config.toml
num_key_value_heads = 4
vocab_size = 14235
hidden_act = "swiglu"
norm_place = "pre"
rope_theta = 10000.0
tie_word_embeddings = false
parallel_block = false
init = "normal"
learning_rate = 0.00302
beta1 = 0.95
max_grad_norm = 2.0
schedule = "cos"
doc_mask = true
train_tokens = 542500000
Each number is 128 + 32 x the weight over the matrix's rms, rounded and kept within 0 to 255. Layers, rows and columns count from 0. Numbers have three digits each.

# layer 5 MLP gate, 1024x384, rms 0.0874, rows 416-432, columns 0-127
184142197128140119110157086141104135152164136070167133064127141104132166116131155191093172151153152176118119143118083177110096072164069094177142135144125096089103166116157063121104142136122134099137116085202151082146102149118113129117149130142138124152128185142158150128119134132168130124135102153095146153125115180152141164136141122187143109149075159076090183153108152089145063108131
159076120080135133120140135154160167108106216164124087109137132153097081101128149162145128145113154125108154072185091117103100088150139185108198125081075103128140132135190117150144182140123163130092121085094093110148142113149153144130130125127158127101166105103178116132106148103111137146176151121125126052095139155107080083024164068150092070169080140100104178162145066094078124116134
084116162113145067118111106074082118143089084076126179055126147169127099111102172068146127145177080149078197149133081145137122096093129175163158137115122111130151136106214102100189135132112130071127200133115151164076172183118104201134131088095088137151087176086007115089088163110150151179133068082136147165107115097161078187166111137143105100092167142120099108094075131118123156174111
162118108117162119176171148118131056154107080102144145113210124141080180135179133137132066089087075129185175140103135118173182143179094114137107108133155151099141147100084089155137135108169147130056160120095112167192124149135131069129099138077181132150153125078163099156195214113070155129145158151147126123137133127176049140125141180130114194201129113126118115172131129121156156135127
139180072144153159140105105127133144116091104106118100154171131170102092128100120104142113131134075184071135089119144172109097121119120112167158140170090149081178103132111076103175109150114145123110129110147141160099070125131104139125127103155119064122185141202098165159117141144101135092180153140093129072091090143084099132139125157139155137091131092102126129159126178143177131128139
112146116122165149114097136150113103094085075118133200169136128141150157141102159106134148098105155079124125092115101172086120123110098155125108101139074157090160099124140156094127153144131109100151090157125146138170063125090126136140107110081103081136143107085107110153121181116190108176141134089161088152143082064099113102146088132129134170120135103169158056116134161134157137196159
142144046135119145115129104122063102114090084188088140194102146201092090096136184165189154117065094147135092113101095070118140113146138127164137139153076133106094144166120139155129139059117147117135097123071126104163109178128163106124143104114162124138120114141089145186123066135130085174110152118152145097097111153074124069111153118146156163105149154153166093071119106152102173129172
072136118138128143132152161162121168162096165141117096164118106114173192141135110118141084076138141072113138094079199138041141156135146093102112094119119139095147129100155114110082110195169102100122117132086089106136188153108157121160180113133100153071064172126139131160135168139175121099098125109138155130099181145169153079105117143098154164142096195126147135116137166129151113167160
178165122123124124211147146088129110097089104114117070166168144127101136105148145106173108097126136070108154123127077109083193153102140168106111157077073151093111163174159138112173102109187164096103149193134138131116147125092126124169170095114125185119162108127129118148154138161120138155138103197186159104170119143178133130161175103152132066115147139145179168079129068124168177121153
154159062182105158106132145109119069182139159119147085051074101116190122138145107126084091096159120155094156131118097180173126176124186118164125101141116142100150118066027115131127088140097130157133094147148164129193128122097066106125168135093125117169203089160101096159159059096131144145116096191175136129205110139180076147103128117170140073174165146138138120177108121093109179123097
049178168134171130080168138120146120132126094191000137154094153105085116147084105123133139174197148144125083140141137151197120100115117203109088079104161132111210158167136128132188102082127149066076105125137147127160130165125065126134210098198166147067115158105073095146140173076098144075108073195060104156132152137169136089131069162157115181078114070105131148147122094139142156147122
137140069114132108156160147096126130137156085155102085090144105163116201153128152176074114133059120141150136109179094132103142137090149173087175153121114092122134189198061080143118162165123084078135114139132144095106138166100141173078236100076129133106111138162109131132119087107119132140053131114118119127181145128104123126127157104107126153102112122074173168063098105162101143148109
100118114141133136111113090036135168094114102099166107123153106094162118116111163158149112103147150136154135130131109202119161108133096150151175146121119112143122107142098177164175130105160100132069183188122143121080157153104124141106139128170100073141128125113111125150131102126112131148156137110168095180183119173152127115082194135076124158083147103146097112134109128140117117080111
128133137158127170141153145067104121164095087124079090087131127138133145109109098137116166139128129130142085139082110116130139106133067101131147131145100111087159159152133109097169103109142135121160162130165166108143191095099097098099176113178112131111164146130116134156079109147114085069234137102175157082148145128130160109132143102125151093119112154198126184158175133076093148124064
187131120098168120102048077123137163125099107202094117142096111083099177111142085098179191151193093127102124123118187084090140074114203115116132098128103043098128120100098140120103145116137118151104120149114118098111088121092113136100101148080130047128148132143115129146105172134114147097078149148129123139088200116125101117111089180143142126149095071133113146159124173147152145077178
158103110121105170127117109121144115125136129128132145167117150124123134124166140145174144097129107121133155062181090106075145123115207147134165162149177140118113172116208123081109147102156168133099148106102103153106118115099181105153166113149135161167100104170085100142118094096121083128087131095184151213133136210100141085120140112086136137082098120148117100124077090056126118086157
168098168127153100166120123132124146124078127109085144074153150169157172117093180101128131081161092118107144148174139142153136136144146129079104102140157159122183172115119125167098080141106120153179097127107112112117125154099120141156116177122167108208163153185120150159161110154071138158130097061143133111071159158066119095090105144168100124122135127120170139136128128127120169153127
# layer 5 MLP up, 1024x384, rms 0.0929, rows 416-432, columns 0-127
110127132161145110172106136135123176105098101120135177174115122161113076077144118137163151126115146155133123125093179123177092138129106154205071148070110157121084109112096095110102093111117073138107079097068135136102141140129153048109137189073105119104142126088099141101146106109134121113119138174168123153212154116085157134139099086105129120131097093092153105165112135145121135157151
160086120177103125191132120092157106140142151105140171131161100153162113057141193145092141061118116078135153116158076077093153140121148118065101101144083140150154112094183148130132103145173150066136169019135123096135111113135122148091093117132111077162153130105158125187149098098074170155112154131043106095131112123112148160094144103144120132113144145116069109164181119121159164140120
177108069126107139095183117120105151118107134146116072139065165073082151107149121158116131121168148117134097121217123155136089159035123115130145124139111126123134058107128128080164159111104105073130110176133062170147204111109126141120130136073142117093128136169125110112132134101121147132155155078129111173161124120200149216143117185138161141180063182143141134119074033136112109103128
163191120108144119154157181125211123148133090150125132072158147085148137128150119092061091128125132167124111167166072171139083117104145151108127094054155174140154133159137045147068134088128137109183113110112156126107145083097137119109138195088116130175163128204120129101172087182127155116160195132123156140106132122150162101112162196134131102211144111084158099191169069159138170102087
152128156119088140132142106137112154132114115126146048083154164139140136109118167134165128070133113076135103109111132211180096107050119132127158147144133138150146117105115158166141150133159201123092157091067102185155081106131119131120094130097134117084106131135168151175187090151117108137147188121098148139146140143211160122101105166090195143120111195105112108132107122094155090184159
125121159161073141148097163099101142086117138151114100089132104118166133124103107076154157097108142064131104112143118194119181101119127164088097117151168128077106123150108153110148092102158099088148109158150075147160102091096146159118139112125118149075155113117101098120168138124074194152099170130113124112110161152139152137199133160132102140122050072100134106157131106120128164122142
149159103072107098095112114113129162151123105184136130117155109144055109073128140126164095115128074198129079172153146141151121097179135142177165141090136174162052116087081155120119111077122104209060129120127090079142111098155133134174114140063110054107081044131074166088121071195089112144085145175130192103153059202082114125068175145133175087147139145150166137096148143140145108111104
176095188124081079131121182089117135099133147156114159105113101113147075143155144155163145159125173116145102128119156152142138109160107157136138124160138100206147108165173116155103148096122151117161140100184148086136148175181130097050096099204126086174132116107134081108117116131169114098142138113171097115151111079116164183156182058134138165108153134117089116173150108118175114096153
157104129137117080126080141146163128120148119107099174178167152102084147143079116140128153126097057151216141129064139142112102056179101162203045123166121083158150103112151089139133086125112097134104115151116166068112099178162105106147169130109129147151125114092123088149113140146051164198162174126190103140154061092100132159121071134057161169104122107122133150155136111204128150130169
088140091110160126102124145204107140089169145108115159177159116123115114160156108132128115185098082111174127095132165083128134110105151092106063094145155162139169144116107147130134104117143173142116130141082080137132140137149136154141162115117131150107201144109111120073131098131101153120091150117141160123114173168139115162137161138171108146115156187138109117083058095189100118124066
135199088143100175095146119099182102103103125147101137136094167116116193136133110178092101140127183121096145154093121090113137136104074115152141153137179109133166143160142171119183128110099141153066094123076164114159135187114133125160122133115127145120133132127102124132150094129118168104164105134154106173150124125082102119201115129129120089135139095118096135131096140154107127141147
124088066119071088090074170133132147113161107113098074146086153120138210126187144205119100092157075131127182122132159225129152092168121121096125103163178067149118129104143126153137078148195091102064131169052096102111155152092104127184128085079153148159078144161100163078150126106140113132103118047055165115114026069126112079166173101148139170039116157104090124109124137173120102155130
168141118154130170071151100113089150153149148137149122116163089146112129129139112126075103120100122125183108152122157112117088101159085177123039161146112121117107155095094147169159110121126126113180111166089115219090113154133181132109202098139133088108113165152075171083147121126124072154075126177096103121123087101157108108125178136147152200072175106095131170126116143077077094131093
115152144110134104186143133111147116105089098117114141162131075120100123095218121125119218160142099116078142133186082159120138142143183149157101110150119112091169154139170086117109116124158116161084093133116063067136128118136143139131168140141118080107164116112123140021110160094134168126151120093155145152141084167182080167109166170097115141141140158158144163107186119171071143134150
128144091142202159099158130106134106134156165131152154127118156117098183156099200150143107133106130130175107082085137123080148147106137135184133148152150103119152142130135134119128112163150116119081126119095052106107124121146197206164160111055117129096162146192136094109157101150137110133154115122153136083137101131206070114129128129165165128137135096129101152122134107164086125144182
171110134084124096112129125121092130072117126093119169155087124115110128086067116091124098186152165094091143118081145142161153126168117101114197187145159147132135167095116146061156093136101106083082120145151094097126146168072104098107168109112134101165134130121146117111117123164147122150101077175103168075129145066121112153139084152138153150161081157120159155087075136118150075157093
161127084091114130164120150135134123131095157111113188084069165137090094168150172098123132090119088137122174145118163133108118157102086087117117104160116130134141196064093078130153154152151114080218127145091078136133139165063104169155100142183101129151143099164114156168137061154166141141139111077125172111129114142153153133127131162156163141128160170163157101090142077130084113118101
# layer 5 MLP down (transposed), 1024x384, rms 0.0902, rows 416-432, columns 0-127
089172091119037089152121123135179189124099151156133143145148120118090103138098145173095073129159095127119183155116141170142175125099116137045112165132179109125160112130203121114151166104115109074079132160144139118188184127135117100179108161144176125138114180156151153074086135112161066184090106100099125179178121149165145118177136104153184115159154154160133133114128138115110110133124
141128103140112152143135077120144092134187238114110172148126112168149068117105165169139122150138084127099126119148146078098171147082149105128129124152109110157132082065102125105112076126127081118067089150112143150147105134117123151147175167180122193120181131197163048149092102153128123127155127187137144058138147179156109105133089171182120101114091147124090113072213126141126113081082
181138065151158120155115155083112104114150149139107043151139134125127148114087175133101109181124098051131116173141114158147088136119113112111107114179090204079137142144071138155172109083076141175097127076116069132135175126074161099085109134075141150118157165143169057132124063138100104150243139189087130133096152145109141119112150130147131079176087177147107083129097151069131133201130
098166153134131084077105094123162101105141116133173127154120153098133120130151121120122142125074174127179123077145156099144128054107089137124106131115060119184109127144053134144102153125112099140098103117116136142093121104092181129160109174166116115132114147149143071105179164063120119182148157143102111197165100092124138095097168168043125118125151147127118192174087118155110164157193
128170116166103127100167162140110120156162090121122120103140163093106127162122159161163162162111088124107120129065156166157115160126077132117078138090093179174170158117105134105109111149111108183146096128130097195150106128147128135074133130088108109093067160174119137178180137099142168165111108150105105044102114081077118159093115100124164191175142173133096096140140130088104068163119
127082115119110149138166153113115153179145095096122214136134119165097140094113109169125087167133113147093128151118178086146085163106069159147152172179131127081108164124133165107089152169016147141104135100175179145112152074124067115123148190101106146162113162088149112146162099157121129118135092136140128098117118105125167130102134097163174112164130184120132184068148099094137070098086
158125105137122170148160144067103090108142111120177082149191167153146106139164157120152122102162119151183081154074156095115163105161217123160130196128120119137099143089113132112103142098122126126107110130121168124149074135131123115165081151168088079150123095126119184097100106148111128155129131150119099111141133163084112081092160120155154128175103204110052155088107083115127103162147
177119069176136168120116120124136087134125106101133142094117162115125221114159159151130126082127148203119158131087081090129141127124109118132141190148131123115179141166166148108098166064091083144105058142128143125164125127149139137111144163145191137133148105160120161131128166143119117159121164127115076152161135126147068154151151135150134220117102159138132110103106103152125192107092
124109156146163148128158131091120129159142102090137108105077125101037160076168115200042149143129156118118115087104123144130044087168023094146140100158069183102132196154163112147125133138098134071101126161114123133112133128105073105097191122136129124102145121127101191221104129142109141152125177118176136175070117158130142123178136164075075127119137160074128142136145160136132104159104
189097144111116139099145106161115102166083221140129093063145128155185161150120118122115120135119162178160221126115146149172173172076103160148121106110111117099136108071155113143121112115133160115125141163132134117101122136101175142111148118124190109141128067105137159191144102154131114145181083112138100092136139123135113143094124072127225120098125097116177151133108148109093153141139
146118114120119128128082111126208080121109157086116104124158114129141154093137129063108165166113147158120174131176093154139075107121106126174166140159140129173097145156136119154113173080086116073133104140126101085127146137118086095119198123176166100158098145067066095097137071144121121131163122110103109144041155052145156161165086141122140078144164180026136152119129138114125122117144
164073118100149155085093097094173104096104131165147121120097205129118122131135099139175118126094128147156133204189082136125175106074102162178133105135131076188119119072087082144155115103155126255124096182108081138106179183146168085091169158071125126117174192111084152128186141108132112145124109157120195138131107088126067145112140170124149065093134148173141147219099098090070141131128
144114115052156160159173166128118141135170117162111177144107170115080144171012146144117133098138126155109130166115169106035145093160138132174116093149098117129092159140145103151125143147112124067132132090138122107182087091150044097120074103099115135107142140107111089137142170114115153145161119121127156151113033132119197153059130177131125117088113141167125133149143124081103135119071
145139132099122117060124090165192145135108108098113182157133166142143069164101091171106117112127144159114081129117116137108029147091124103106101082134133118142128092115159152127115146158070130130183161166166090080129155104155133121191118233142110078171102116137097099135125118038134114107099121152188067196146100117124121146099134133169088096156097150084155187192100119096168209111147
104087131088077166154091123153132165146136121106152132139189102137192130113115124108169132150142150154114074081128110156133150116157106139125123195099085116147108113146137115088130121099096091071185067100136076166145135185086066178125118126109095052162150150125147067123136135155126109153143125141137125100116098167103074142157056111106133190153111145109140109130143126143150129090123
130161071160062133088116099118152122157161185121114139143129120128135115126072186110158085145122078108136105142187175135091145043139174072133118131153098098109075158119127068144190111150126137144113098155145113110129152176100213122132140166114060104114098155130136157138153148056166109085155079205120163118115132122163139088111143146150096135131102163169090136155112116126135122137165
121135108101137148119136127088121059121115153147130078086100093146110130108096135129073177140117167124149184112097091128104122109092137101165113158108128072127125163141153171158095199085086166154133140125125174164165086146089102140116103148157163089178043197143137171152123133128095115133155134145142140117173116128139186092125132157091151072084123157145129166159161122090116099141118